From a checkpoint of a small transformer trained on Wikipedia.
Size: 8 layers, width 128, 4 heads of 32 (2 for keys and values), MLP 704 SwiGLU, vocabulary 2366, 3.18M parameters.
Architecture: RMSNorm before each block, rotary positions, biases on query, key and value, untied embeddings.
Training: 99M tokens, 6016 steps.
Each number is 200 + 30 x the weight over its row's rms, rounded and kept within 0 to 999. Layers, rows and columns count from 0. The size before them is the row's rms in percent of the matrix's.

# layer 4 MLP down (transposed), 704x128, rms 0.105, rows 589-607, columns 0-127
096,196,171,158,199,200,208,182,220,192,265,184,192,164,199,181,188,264,191,189,170,231,206,229,185,214,210,239,165,213,158,220,164,166,166,220,172,241,160,212,230,181,185,175,191,146,205,170,189,232,213,194,232,170,190,192,165,226,178,251,190,154,172,217,220,198,161,197,181,225,166,166,214,176,257,138,222,179,197,148,251,178,226,206,180,214,216,195,225,191,247,237,220,191,195,205,186,250,112,199,218,209,272,182,261,129,157,183,167,179,199,188,210,184,197,228,238,174,235,168,207,183,191,249,192,213,188,208,255
098,219,261,211,160,177,155,258,160,232,188,190,182,142,204,229,195,196,248,168,172,224,179,204,179,187,156,217,188,183,140,182,220,224,252,196,177,196,183,198,178,182,187,208,216,178,212,152,187,169,173,158,190,173,225,216,246,170,249,195,172,247,230,188,127,197,248,183,182,154,165,180,185,235,194,201,190,257,191,213,170,195,245,220,228,186,197,222,182,171,206,168,205,248,203,111,172,201,209,228,170,199,214,150,213,139,258,201,188,173,244,204,222,240,181,206,189,183,238,197,242,177,228,177,204,206,213,156,219
105,228,144,169,200,204,121,198,198,187,187,190,193,230,182,212,196,228,216,208,201,180,200,215,227,213,220,179,179,166,220,207,133,175,135,184,166,194,248,230,208,131,244,208,210,206,248,200,218,271,183,208,271,185,198,165,185,219,221,199,223,211,210,181,234,182,174,196,200,209,207,201,176,207,247,144,183,157,216,212,127,225,170,222,232,201,160,179,210,171,181,198,159,239,240,202,224,220,152,154,230,226,187,178,173,196,239,193,149,174,180,242,196,222,186,177,175,155,228,213,220,243,235,205,187,182,246,160,138
101,195,188,173,171,158,183,201,223,210,172,218,223,245,213,196,177,173,179,197,170,218,194,219,220,156,224,204,248,218,137,215,220,238,148,174,179,227,249,204,171,237,239,189,192,215,186,145,184,199,217,182,223,182,148,196,176,228,233,205,222,182,216,188,210,177,195,224,156,188,194,260,222,288,237,174,209,216,255,212,205,230,145,199,216,147,239,182,232,194,202,197,216,240,178,149,219,165,221,176,221,162,189,228,233,222,240,158,196,218,172,183,295,208,287,217,224,201,219,191,170,197,209,174,187,192,204,227,159
097,194,215,226,168,216,207,257,172,212,170,257,219,242,222,190,207,248,252,205,167,199,204,196,241,192,192,225,176,229,167,258,127,208,220,184,232,177,206,146,225,171,255,212,191,222,207,128,231,167,208,175,155,216,216,186,228,187,196,261,202,207,167,227,190,128,209,178,197,176,166,196,193,215,236,187,192,205,225,208,188,211,196,198,219,213,228,204,150,146,172,166,197,184,229,183,187,168,172,239,174,218,222,224,160,149,233,195,253,172,135,196,190,221,184,150,182,189,232,162,209,223,129,219,215,228,221,228,172
101,153,148,178,211,208,184,236,228,193,214,143,194,224,163,212,203,197,173,181,217,220,198,204,153,196,274,140,226,140,245,227,178,190,169,174,169,200,177,197,187,194,198,206,199,196,194,238,264,222,184,186,214,198,181,128,253,218,200,193,183,226,224,184,201,228,185,226,171,196,196,175,197,170,244,223,180,205,131,218,212,194,188,232,254,158,233,119,224,169,209,173,177,276,141,193,198,188,206,165,162,178,205,208,161,186,237,170,157,202,212,214,220,191,214,221,215,190,187,165,199,199,139,136,198,165,190,193,179
100,240,203,294,193,214,143,179,205,216,215,218,183,214,193,150,177,239,215,148,229,186,198,186,161,223,235,233,174,248,217,256,227,197,157,220,198,185,173,189,192,183,181,194,210,219,176,203,214,221,201,274,215,240,229,216,223,225,159,204,156,139,197,178,199,176,217,173,189,125,243,219,206,270,199,177,167,189,162,194,180,199,187,198,223,159,247,187,185,203,178,172,211,196,220,146,177,200,187,193,148,185,173,200,184,191,214,229,167,215,163,218,224,163,180,247,173,145,199,164,253,168,213,161,227,215,192,142,199
100,198,229,208,255,171,191,197,180,234,220,224,186,216,224,200,243,184,188,185,183,219,196,193,172,216,197,187,225,199,240,199,214,229,223,198,260,182,246,152,222,178,210,230,178,200,156,156,162,159,164,231,176,139,143,171,190,174,173,179,220,229,234,261,207,191,238,218,206,189,153,195,221,210,177,226,239,162,207,191,244,251,172,212,246,210,215,172,197,207,201,148,179,162,199,171,178,177,173,164,171,191,186,234,223,156,195,246,220,192,213,154,229,167,194,231,131,182,169,184,207,236,209,137,242,113,232,189,169
096,210,227,217,255,221,241,207,169,206,196,204,185,242,213,153,185,211,163,230,202,185,192,195,189,200,201,245,268,206,229,180,201,218,211,229,162,186,199,234,167,248,171,242,180,200,227,187,168,213,218,171,169,210,208,184,168,111,167,208,242,260,219,159,219,236,255,198,233,209,146,120,177,206,196,184,207,177,167,254,212,196,184,243,175,201,185,229,204,196,224,209,166,179,175,246,154,221,184,210,226,179,166,205,181,218,210,216,175,150,195,186,168,229,213,210,224,259,182,236,177,152,181,240,235,190,233,178,273
096,225,240,180,203,208,214,210,237,187,208,128,177,224,223,216,216,154,224,192,199,219,206,182,244,205,179,179,242,205,226,180,231,195,263,252,170,173,155,155,181,188,213,175,198,191,214,255,195,257,184,183,187,172,202,182,172,262,191,183,205,171,221,152,167,219,202,198,213,160,214,180,273,162,178,256,166,188,185,213,184,193,208,209,170,176,227,217,203,235,197,262,180,198,205,155,213,236,251,215,181,189,163,191,200,230,205,177,209,159,185,158,289,152,211,193,160,173,224,114,191,222,194,164,199,230,195,223,184
091,178,161,183,182,215,213,240,181,237,189,212,221,262,169,255,212,290,201,204,205,219,219,275,197,202,223,244,205,150,235,206,147,183,179,193,196,178,190,238,179,183,210,208,246,191,211,165,196,179,163,240,208,195,197,145,226,207,231,182,169,204,248,219,236,158,214,177,187,169,158,195,200,236,167,149,196,230,215,195,206,202,177,202,231,173,209,199,248,164,150,176,207,256,188,196,205,266,213,237,170,216,209,148,166,229,243,218,253,205,161,203,224,165,175,249,169,193,164,241,205,219,178,206,180,207,178,237,237
098,187,183,196,160,148,170,182,178,200,182,193,233,177,199,211,214,212,196,215,263,185,234,209,229,186,208,197,160,206,202,229,195,242,239,164,195,218,210,204,238,193,207,222,208,198,260,179,187,188,173,245,134,176,157,241,157,153,204,240,176,238,247,190,201,203,191,135,248,222,159,264,166,216,170,193,185,231,229,177,184,219,228,144,211,193,162,216,166,215,216,156,134,212,141,188,193,253,212,165,243,186,192,162,178,217,192,259,152,233,171,217,199,179,221,217,215,218,192,179,161,208,165,247,142,170,191,214,213
097,221,195,220,205,219,243,154,179,258,195,172,202,206,196,221,217,181,140,192,213,246,224,191,241,233,203,246,202,188,194,195,248,187,228,185,232,197,240,186,184,170,156,184,254,159,253,131,232,229,202,240,190,154,175,243,212,221,214,201,220,247,163,189,188,256,181,209,258,233,195,205,207,247,195,265,166,194,217,205,237,178,202,186,182,294,208,205,177,191,228,226,204,176,169,184,234,198,218,206,240,200,155,203,221,250,186,183,240,218,227,253,147,161,197,205,200,218,174,234,198,193,213,259,181,221,187,214,171
103,228,155,192,158,160,229,204,220,178,152,210,212,222,170,229,179,213,216,232,174,247,236,216,209,237,216,198,178,179,235,192,188,242,230,195,223,199,220,172,212,258,251,203,176,198,200,234,140,179,207,224,200,192,177,247,188,178,206,214,134,218,181,230,152,174,214,162,236,169,187,145,185,189,202,198,173,181,193,244,241,246,229,194,179,158,149,268,148,158,231,176,127,179,235,184,176,228,184,201,182,214,189,265,215,162,202,192,182,168,195,221,232,230,195,189,201,210,164,191,229,228,155,245,209,242,239,234,235
106,170,254,169,181,212,209,200,162,205,190,239,175,199,216,214,166,186,227,224,180,225,245,179,204,151,172,185,176,252,189,201,170,219,145,204,169,203,247,161,182,170,165,157,228,207,224,172,208,169,260,155,248,235,211,158,164,250,215,243,176,174,179,128,226,241,232,199,196,212,181,196,177,190,191,173,216,215,221,256,219,186,229,200,224,217,243,209,190,215,233,184,190,215,286,180,207,197,199,179,196,200,149,177,177,196,202,202,204,132,183,227,235,207,147,235,177,167,203,230,196,101,205,202,189,209,221,173,211
105,184,195,255,172,176,249,163,196,204,183,234,210,157,164,176,226,292,218,212,230,240,253,197,202,134,197,175,224,202,198,188,159,212,172,151,151,166,184,203,229,139,230,220,176,202,201,225,177,219,210,183,210,183,206,122,155,219,217,174,202,247,161,172,200,212,166,216,200,214,203,220,167,162,218,198,204,217,159,222,175,220,170,192,186,176,224,199,194,218,138,212,206,175,248,212,140,150,174,221,185,206,174,231,189,195,200,165,228,112,228,224,216,185,202,194,263,211,164,188,161,204,174,223,174,207,179,190,206
101,211,211,170,200,183,173,177,275,170,159,221,152,240,240,203,198,173,170,215,195,190,236,233,204,251,217,207,201,178,200,154,227,204,223,204,254,163,202,198,217,214,180,220,120,200,166,175,246,160,216,194,178,152,169,232,204,185,208,234,150,216,232,264,190,183,192,217,210,214,166,191,176,201,214,192,231,197,228,212,220,182,237,217,208,216,174,260,160,166,227,138,133,163,219,218,234,163,219,201,215,181,227,215,172,242,205,209,236,234,201,139,221,201,284,238,193,241,150,222,184,195,177,193,180,171,180,188,203
102,152,211,237,239,139,193,180,223,252,185,208,172,185,130,153,170,185,187,220,214,199,195,213,206,209,216,226,208,199,207,180,130,227,227,175,193,207,213,162,217,155,197,223,171,204,188,187,242,209,203,218,219,174,215,168,223,180,167,213,216,209,228,185,199,239,216,144,159,234,182,169,205,161,183,186,198,264,194,200,230,258,175,229,201,231,187,145,251,168,151,227,164,192,196,218,207,185,173,229,167,200,190,264,240,245,251,188,174,206,235,174,184,141,173,221,167,217,189,209,210,136,265,178,246,193,222,158,222
107,166,178,261,200,211,283,171,199,254,164,206,250,177,165,211,219,198,153,214,235,228,186,197,128,224,214,178,242,170,285,223,221,204,160,234,192,209,205,189,170,243,160,225,187,233,162,209,208,174,223,156,183,172,228,191,196,174,214,219,174,285,186,185,258,190,139,198,206,180,229,225,175,168,259,180,205,247,197,224,216,211,187,193,223,217,199,208,198,203,216,202,210,200,229,229,200,151,217,246,191,237,201,209,192,185,201,190,201,225,222,225,168,218,232,131,152,184,212,234,169,219,181,220,195,200,188,242,167
# layer 4 MLP gate, 704x128, rms 0.0902, rows 590-607, columns 0-127
097,267,133,208,229,171,168,158,207,159,186,177,186,206,170,214,147,153,238,178,226,227,187,160,240,198,162,192,190,193,172,219,194,165,224,180,242,169,180,260,187,210,194,185,196,205,216,270,193,161,198,224,191,181,172,166,164,180,199,186,173,215,149,162,239,213,197,226,217,153,174,241,234,180,195,189,135,212,213,169,189,152,191,198,178,222,181,218,175,227,160,239,248,175,198,223,179,233,245,185,119,220,195,231,237,201,215,185,194,233,168,187,208,200,179,169,213,177,188,150,241,194,227,221,215,226,232,270,173
106,187,251,206,223,132,210,148,212,170,236,169,170,185,231,153,238,206,184,205,204,198,198,230,167,212,223,252,225,193,259,182,192,230,196,196,173,198,201,193,173,178,202,203,195,172,140,186,197,138,171,206,240,183,244,168,176,142,162,176,200,178,255,147,224,179,195,217,220,194,218,232,179,153,224,202,177,224,201,183,235,206,191,215,197,230,200,155,180,211,147,223,145,165,171,230,226,199,190,129,218,245,214,204,165,177,221,175,202,221,233,229,198,232,220,217,178,202,200,170,160,215,247,256,125,148,191,181,168
104,211,220,197,166,217,186,146,239,141,174,174,179,162,193,195,138,195,221,231,175,189,190,209,168,202,211,231,166,180,197,167,180,212,212,265,164,182,231,165,177,225,176,155,137,222,222,263,215,178,187,197,239,184,211,201,191,189,194,212,185,211,209,185,182,208,196,207,223,151,234,167,199,185,151,214,225,235,210,194,196,186,145,222,180,221,200,247,227,143,199,195,137,155,245,221,193,217,169,274,176,251,185,188,234,225,157,199,165,212,227,197,213,157,228,209,206,163,214,216,125,212,217,211,209,244,260,250,232
093,188,178,147,187,215,120,179,208,169,216,202,198,156,185,213,155,200,191,181,191,203,226,191,276,201,187,259,268,158,192,181,190,169,128,174,215,145,211,232,149,150,245,217,213,186,227,223,220,226,199,236,224,209,233,235,152,213,210,207,245,248,219,195,197,193,157,186,186,210,164,174,218,206,249,210,228,217,195,210,206,202,204,191,188,194,231,168,250,165,138,168,201,194,191,183,204,221,154,182,156,172,203,242,162,162,198,243,153,254,190,187,228,193,193,231,222,164,155,211,161,195,173,220,244,203,224,201,217
098,222,219,223,203,171,213,173,165,148,221,201,171,290,234,245,192,201,224,242,186,232,201,204,234,205,178,186,194,198,261,206,217,195,225,172,198,224,162,205,191,208,250,198,170,188,159,244,188,177,163,215,226,183,228,223,234,154,250,232,206,177,240,205,183,195,163,161,200,186,160,153,189,205,220,202,179,161,201,187,210,196,175,207,159,195,179,158,193,219,211,141,209,179,214,220,185,156,170,121,153,235,183,161,246,189,165,180,256,198,265,183,221,239,251,190,241,164,225,196,257,226,190,186,216,184,166,178,235
092,172,194,212,251,249,194,235,246,212,223,208,184,222,150,219,150,196,167,196,274,199,155,210,197,163,140,202,224,186,178,211,177,225,197,127,202,189,180,195,228,220,162,224,254,212,186,207,242,212,197,207,263,217,204,141,223,186,244,212,253,202,184,195,221,257,225,149,210,150,177,177,214,192,185,226,266,144,213,210,191,214,220,180,220,220,218,218,193,227,183,196,171,196,147,211,195,233,171,167,192,163,179,186,208,185,177,225,164,282,182,250,181,156,176,207,188,177,236,171,196,156,214,210,229,196,166,182,218
097,199,193,200,169,193,182,164,199,229,206,226,227,192,225,232,228,204,197,169,139,209,166,183,146,215,249,153,187,169,202,136,155,217,146,243,228,194,158,263,217,151,189,184,183,200,196,195,202,177,225,187,222,209,246,226,232,149,208,186,204,176,217,223,193,259,195,190,220,244,238,175,251,244,191,223,224,211,172,177,221,236,204,212,201,203,156,220,185,139,207,233,239,199,222,203,243,233,147,243,167,264,176,205,166,231,160,148,232,178,268,191,177,186,205,252,186,168,202,176,186,222,200,234,187,196,234,201,217
104,254,127,204,198,178,206,207,200,203,202,146,218,191,226,203,235,154,212,163,197,254,185,164,239,214,193,272,168,217,151,230,182,239,237,201,219,207,215,207,164,223,139,205,175,187,205,234,209,222,180,182,160,182,151,205,184,171,193,178,189,218,208,197,183,241,191,213,219,223,205,213,285,192,183,244,211,242,213,155,154,208,191,183,188,237,191,156,262,163,198,218,148,188,211,166,239,233,259,199,195,201,186,172,170,252,171,189,182,195,196,206,231,187,139,246,196,175,149,212,162,173,199,248,189,184,216,227,232
102,179,172,225,207,196,272,189,240,195,248,166,265,193,259,197,202,196,199,200,223,190,252,225,197,162,204,204,160,216,231,217,219,212,177,188,146,176,166,185,199,160,174,202,181,166,172,252,267,248,197,250,180,145,185,189,220,135,223,194,118,190,251,155,260,217,182,220,209,215,209,175,202,196,194,189,211,222,135,201,213,194,221,183,185,252,150,220,219,199,216,264,183,219,205,186,178,213,194,178,151,187,196,208,237,213,154,158,231,215,190,210,209,205,181,196,215,173,160,189,214,162,183,242,185,184,201,235,239
080,210,154,216,183,205,202,167,189,167,256,215,236,207,208,243,209,191,174,210,203,209,217,200,249,206,187,228,230,227,219,137,210,171,186,220,212,145,255,240,160,181,200,206,228,246,197,139,191,184,215,186,230,240,246,226,243,169,215,194,219,222,212,212,168,188,188,179,185,235,182,224,188,204,164,198,197,178,229,183,184,191,200,207,228,220,235,162,259,203,95,195,224,199,179,232,237,217,150,223,144,179,224,172,193,229,215,181,210,198,191,169,181,187,217,190,179,256,130,254,223,195,228,231,276,225,256,215,211
104,198,199,266,200,169,191,212,203,203,212,229,196,206,236,200,191,164,226,187,247,259,226,169,184,216,204,254,195,193,206,166,251,161,200,210,175,171,184,251,216,203,177,198,170,143,211,260,156,207,199,231,187,171,202,230,187,192,153,194,156,166,173,169,198,190,150,177,218,206,198,218,203,134,180,199,184,199,251,140,209,197,256,229,146,191,164,151,227,212,213,247,228,224,212,228,238,152,221,179,147,200,217,156,187,265,184,221,218,211,196,183,153,230,236,276,199,200,205,206,223,253,207,240,170,203,219,215,206
095,257,157,199,222,223,216,169,252,162,199,227,248,251,254,177,224,185,209,240,232,213,213,187,209,214,233,195,171,228,184,189,196,157,167,146,230,217,150,223,183,219,167,217,185,173,178,133,161,209,177,161,155,205,220,138,183,144,239,161,204,143,174,217,215,204,175,219,213,216,248,189,195,195,184,193,223,214,217,178,229,123,171,201,248,255,149,216,243,174,191,208,224,202,232,248,218,251,230,202,221,199,242,196,258,191,238,181,207,234,204,204,178,198,173,216,185,208,210,201,249,197,216,190,177,240,184,219,209
105,265,191,203,190,189,171,229,182,204,220,179,229,235,257,219,193,217,163,188,245,189,204,194,216,203,150,182,180,195,186,232,202,174,118,175,212,207,254,235,144,193,207,174,221,203,218,202,232,233,231,176,250,206,166,194,230,188,156,182,178,177,183,191,159,224,211,162,130,167,184,214,226,237,267,231,249,223,196,117,219,192,193,167,216,220,186,142,155,153,175,199,227,199,247,143,220,189,226,158,194,225,176,251,140,214,221,224,186,208,163,173,197,194,179,225,209,209,181,222,247,198,202,203,182,206,199,169,192
111,170,155,220,212,213,177,161,192,186,281,212,202,187,209,234,188,147,217,152,197,204,183,173,155,246,179,222,204,207,178,216,178,192,220,199,193,193,198,202,181,232,157,174,249,224,208,180,233,198,224,150,199,161,191,193,186,139,202,190,252,168,172,219,213,206,209,196,246,193,218,234,277,221,144,213,235,196,169,205,167,167,186,243,200,261,259,191,209,181,224,251,188,196,225,233,215,215,188,169,214,199,236,196,229,234,125,212,209,217,224,192,206,165,183,218,180,151,264,248,210,223,207,242,176,226,156,197,264
107,236,171,235,192,176,192,200,194,160,177,166,174,152,179,210,231,157,211,223,151,218,221,166,185,192,201,200,152,149,152,166,192,282,182,200,253,170,209,220,254,193,186,128,170,239,199,246,154,150,223,212,179,198,161,220,201,225,207,201,190,240,154,145,201,196,218,196,169,223,169,214,217,199,207,195,230,199,191,179,229,209,215,156,209,191,158,203,176,202,159,142,200,217,222,182,155,179,154,158,197,191,144,180,195,248,202,189,204,156,169,235,176,163,158,227,221,209,170,185,173,170,199,222,248,154,248,188,212
104,163,229,247,187,189,172,186,220,180,219,252,194,147,237,190,230,164,212,214,173,213,294,145,177,215,231,209,203,207,216,224,207,222,144,251,190,200,216,208,251,170,211,203,183,215,206,197,189,187,214,174,203,201,215,268,198,170,206,231,213,199,168,244,254,202,178,179,160,204,213,190,183,239,181,180,208,210,223,239,257,173,191,255,228,146,157,202,224,216,179,118,187,180,174,163,230,196,202,225,138,200,257,245,173,242,190,181,186,169,149,194,207,174,200,191,234,186,218,174,139,175,203,223,186,187,185,235,224
103,176,188,261,150,184,219,177,241,190,244,207,178,256,185,189,218,173,195,154,186,219,248,158,243,176,164,208,179,144,257,249,164,143,154,219,222,193,222,181,139,180,198,187,186,153,178,225,198,161,239,218,175,198,135,192,175,162,163,177,172,197,158,139,163,204,165,232,190,196,205,161,231,234,219,182,154,225,215,153,239,182,172,222,229,210,148,220,179,214,182,207,220,168,171,200,170,175,244,212,164,201,182,219,156,215,176,180,189,185,199,192,190,189,169,168,239,206,220,162,198,221,169,257,191,209,211,177,192
118,244,197,262,179,197,187,163,199,204,170,139,197,174,141,185,214,195,243,154,194,214,184,164,195,165,192,230,185,197,198,201,238,231,193,258,205,218,199,232,151,206,162,252,160,152,209,194,187,217,216,206,177,184,212,147,222,190,171,202,162,211,138,180,189,258,160,209,156,231,206,141,211,178,179,223,205,248,227,211,143,192,178,194,181,192,130,195,263,173,142,180,240,173,190,187,156,194,193,230,188,203,206,170,213,233,239,178,196,171,137,239,175,196,185,192,201,174,193,190,214,154,191,219,245,214,251,180,218
# layer 4 MLP up, 704x128, rms 0.0802, rows 590-607, columns 0-127
097,214,214,255,161,204,199,201,199,181,222,226,163,214,251,125,217,169,199,215,249,211,249,130,207,168,171,197,206,197,196,198,174,168,167,211,242,194,244,232,207,178,206,134,232,166,260,248,206,200,203,210,238,176,195,222,201,196,170,153,158,222,196,184,193,227,195,207,182,188,224,156,175,229,209,180,198,237,224,173,265,218,204,207,209,172,219,113,225,230,241,191,205,249,212,200,167,173,237,172,197,237,184,168,148,170,165,171,200,180,218,161,191,222,224,198,178,214,226,205,202,188,121,250,200,187,239,205,236
103,241,228,260,223,275,192,173,189,201,168,181,177,202,206,261,205,222,224,165,138,230,235,227,170,184,212,247,223,214,243,173,242,204,237,227,259,249,165,247,185,219,189,216,212,200,202,171,175,175,145,233,169,212,203,222,273,208,215,259,195,190,258,178,185,193,148,224,200,214,204,249,182,170,220,213,217,220,177,207,218,203,178,159,207,227,209,199,196,166,244,197,199,174,227,186,212,218,136,216,177,240,203,214,170,177,182,271,153,209,224,207,228,205,165,203,213,166,206,235,165,230,182,172,181,206,244,195,225
101,166,196,186,202,204,165,156,257,142,217,221,256,184,169,173,194,187,228,184,240,176,203,198,212,230,196,150,184,180,191,214,181,267,155,163,149,226,201,211,187,203,205,196,232,204,216,178,184,261,186,215,192,211,209,200,173,189,147,143,226,266,191,220,268,179,147,239,117,233,204,212,163,173,202,174,265,166,190,216,211,195,248,225,239,205,260,222,206,155,203,218,178,185,193,246,221,203,209,221,225,147,215,194,212,241,200,212,204,164,204,216,172,189,163,203,194,210,160,240,186,251,212,206,219,216,159,177,210
099,185,174,220,217,245,194,212,209,241,226,217,187,162,181,200,139,183,153,181,201,186,159,189,227,170,172,187,206,176,245,205,156,222,190,223,140,237,173,195,215,258,209,209,213,212,202,238,197,152,201,225,207,194,157,260,154,207,162,215,192,176,209,165,248,193,155,213,169,126,221,228,203,212,209,200,215,196,148,216,207,212,279,168,216,201,186,173,219,217,210,190,209,165,177,237,192,171,275,204,188,197,174,218,167,179,221,214,163,273,224,216,184,149,192,154,168,202,189,180,162,260,217,166,243,163,212,222,162
100,213,231,190,203,209,178,244,168,159,213,223,174,196,226,253,238,203,285,149,168,182,168,210,161,165,221,237,158,251,207,220,181,160,184,247,127,173,202,217,145,128,214,177,157,175,144,238,224,177,158,176,187,185,235,202,210,215,213,174,189,187,244,206,169,195,228,219,206,191,214,193,182,190,176,185,198,179,206,257,155,208,211,208,145,204,178,179,213,190,191,258,159,218,234,178,210,209,234,204,214,251,231,181,193,190,168,192,237,225,253,221,243,187,194,143,192,201,250,207,244,203,188,183,159,215,186,211,207
097,176,208,169,227,170,194,216,278,186,186,236,256,207,232,160,183,174,225,204,199,221,196,194,207,189,254,197,161,228,208,260,165,222,131,225,228,165,167,199,187,203,186,184,242,176,220,150,200,234,221,212,270,193,234,201,207,156,228,186,205,186,202,195,191,148,157,232,247,199,232,176,196,165,207,149,207,205,180,235,205,205,233,219,194,207,175,146,183,209,231,196,188,208,201,198,259,247,152,209,198,174,203,192,205,223,211,232,170,220,235,180,230,234,156,186,174,244,228,211,174,245,128,250,225,260,180,180,238
096,160,204,197,232,154,189,157,202,217,200,201,226,202,214,188,196,210,195,162,216,185,219,168,211,190,213,215,227,229,250,198,212,198,186,170,242,195,194,229,248,199,220,183,220,203,177,137,227,232,196,217,228,208,205,222,214,168,139,122,185,208,198,207,204,204,198,185,247,213,163,177,209,186,188,164,228,238,172,215,249,262,146,194,273,225,238,173,197,193,141,184,230,239,217,156,154,178,228,172,183,243,149,130,207,157,151,214,245,250,252,149,186,234,218,180,189,184,216,207,184,141,167,219,188,191,199,210,231
090,188,158,210,213,178,179,144,203,150,229,225,215,182,224,164,248,229,242,223,225,249,185,222,244,156,179,210,211,180,195,197,176,256,145,248,193,216,230,211,142,187,258,186,110,214,212,199,243,212,152,248,179,196,205,191,198,133,224,187,174,162,216,188,157,166,212,200,287,263,211,164,229,153,192,191,176,201,181,235,187,212,188,201,200,161,148,193,177,201,185,222,191,164,211,191,239,199,192,181,275,208,180,227,195,227,182,180,178,195,212,257,189,192,211,183,220,222,194,206,184,175,199,173,205,179,206,203,228
102,159,179,207,218,225,162,160,187,149,123,221,235,224,227,205,206,207,208,202,224,206,163,211,205,181,186,161,174,245,208,169,184,215,164,183,257,205,239,193,212,275,219,187,211,237,193,191,167,167,221,172,145,243,199,210,136,227,169,176,224,219,178,219,188,165,240,226,176,208,216,205,139,223,255,194,254,207,187,202,170,223,188,237,214,187,229,183,156,227,199,210,170,172,170,261,220,182,192,216,221,167,146,200,193,154,193,233,192,218,188,217,173,198,159,155,193,189,205,250,234,208,195,165,207,224,226,111,173
089,204,212,170,203,181,204,166,222,219,210,185,230,241,191,198,142,186,167,191,176,159,240,223,211,167,193,203,214,220,186,172,170,185,206,193,189,208,223,177,132,147,146,175,216,205,201,221,173,182,222,192,199,158,215,234,153,164,182,241,195,258,160,165,207,245,255,160,209,233,187,218,258,231,222,199,185,152,167,204,149,195,187,211,217,224,253,217,235,204,203,162,203,163,193,209,140,211,216,218,257,149,148,181,192,226,222,301,189,264,223,213,185,194,206,224,176,193,209,204,174,228,261,220,216,211,178,220,212
096,254,241,173,194,170,194,213,181,215,204,210,145,219,265,195,177,206,193,194,237,174,232,214,206,142,228,199,270,200,218,208,228,170,274,218,224,170,155,215,182,177,180,204,178,238,206,163,200,203,165,211,240,167,187,163,233,199,210,168,193,217,230,189,182,201,162,228,170,246,237,177,191,174,254,180,164,226,230,186,213,156,213,202,208,224,197,245,210,203,224,151,136,225,245,160,148,191,203,205,194,258,212,202,149,181,201,185,202,158,184,206,238,159,171,214,206,232,225,114,186,189,183,210,201,185,193,274,213
094,202,210,140,281,184,209,232,193,190,203,183,174,204,165,163,188,221,168,206,257,234,228,190,161,183,220,172,227,198,227,203,194,249,222,243,240,174,221,244,147,171,197,251,142,233,217,199,257,248,172,196,220,190,215,242,209,254,164,199,191,163,182,175,173,181,265,201,151,183,172,179,196,219,203,166,217,217,193,210,198,201,233,217,255,154,197,233,200,246,196,178,184,287,172,210,194,168,201,182,231,172,201,211,151,197,184,179,143,194,187,197,143,208,216,191,156,179,186,197,215,252,227,182,180,190,204,170,179
102,224,204,213,198,237,178,216,129,245,249,183,183,203,202,214,194,184,238,210,176,174,173,195,141,222,208,195,230,228,257,213,196,222,154,233,207,219,225,178,219,212,209,168,234,222,173,187,219,156,178,201,199,201,227,201,223,209,204,166,225,190,172,194,247,180,180,165,177,217,247,215,191,230,213,210,230,145,209,210,193,183,167,226,193,171,243,219,226,204,232,199,169,202,200,203,193,139,191,131,201,220,217,210,205,154,140,228,110,255,186,209,160,158,197,170,147,156,223,160,197,222,299,206,226,171,158,212,211
108,194,215,195,165,232,201,188,238,192,200,195,200,248,170,268,228,194,192,182,251,216,182,203,202,173,210,149,174,127,250,179,259,227,243,206,184,204,159,150,170,247,187,255,203,182,225,187,172,264,131,259,211,237,205,196,208,179,171,222,219,201,213,212,201,209,132,241,171,190,235,203,212,230,178,188,192,187,178,210,244,175,214,211,214,218,188,258,199,142,206,206,210,222,202,202,178,229,227,241,172,180,189,169,191,199,210,251,222,188,134,171,174,194,236,154,197,201,242,224,237,173,260,208,235,188,210,182,177
102,205,154,228,194,215,193,233,173,199,245,146,186,170,218,199,154,214,238,241,233,181,111,197,226,266,201,212,162,257,211,253,156,167,189,183,221,197,242,226,260,178,177,223,201,249,148,158,236,229,201,200,249,213,187,224,225,185,241,196,170,210,175,196,216,210,215,195,216,210,161,168,202,211,161,213,213,234,181,243,183,203,186,209,191,207,213,231,147,235,196,170,184,225,164,238,193,233,242,140,198,236,199,184,183,196,231,162,198,294,221,207,218,187,218,190,194,224,183,204,192,201,172,236,225,194,234,193,255
101,252,185,226,230,231,209,191,199,205,220,195,206,166,259,152,221,186,156,139,224,244,198,182,164,214,196,206,204,203,188,262,213,235,139,155,203,211,216,213,212,186,167,207,228,195,221,230,191,196,215,207,203,234,207,205,250,248,182,180,175,142,204,208,145,178,180,204,222,229,224,204,248,248,157,209,219,225,160,187,157,194,255,198,183,210,192,175,148,192,185,215,181,273,162,217,247,206,244,225,199,177,271,270,209,175,190,201,212,234,177,163,177,183,150,188,199,193,169,186,168,213,165,238,238,230,161,162,194
103,243,225,133,230,234,191,236,163,253,185,188,181,151,172,255,215,166,191,184,239,222,218,192,197,193,252,275,134,150,208,201,202,221,225,226,200,180,261,224,239,168,183,203,231,232,220,237,214,216,215,223,220,191,219,239,174,246,252,240,176,203,162,178,169,210,244,195,154,216,207,192,204,246,183,207,158,225,183,217,191,172,211,190,197,190,237,185,181,181,191,214,240,242,210,223,205,262,205,198,215,177,184,232,155,258,157,206,208,253,216,219,223,216,194,240,153,226,199,177,226,194,185,202,248,230,179,155,195
114,223,206,219,179,219,152,192,189,197,245,185,135,198,248,245,175,201,247,221,299,195,158,173,221,171,227,184,137,188,202,138,200,226,216,239,207,144,194,177,192,237,156,245,177,174,230,239,199,234,207,179,189,183,217,172,173,207,208,161,209,196,141,177,203,231,231,205,165,190,187,206,211,199,222,201,161,177,159,239,121,196,203,212,169,202,136,207,210,194,207,177,212,207,212,174,188,208,134,248,208,200,159,137,212,214,207,183,204,192,165,243,235,200,221,209,222,172,227,220,239,207,214,199,234,190,140,208,205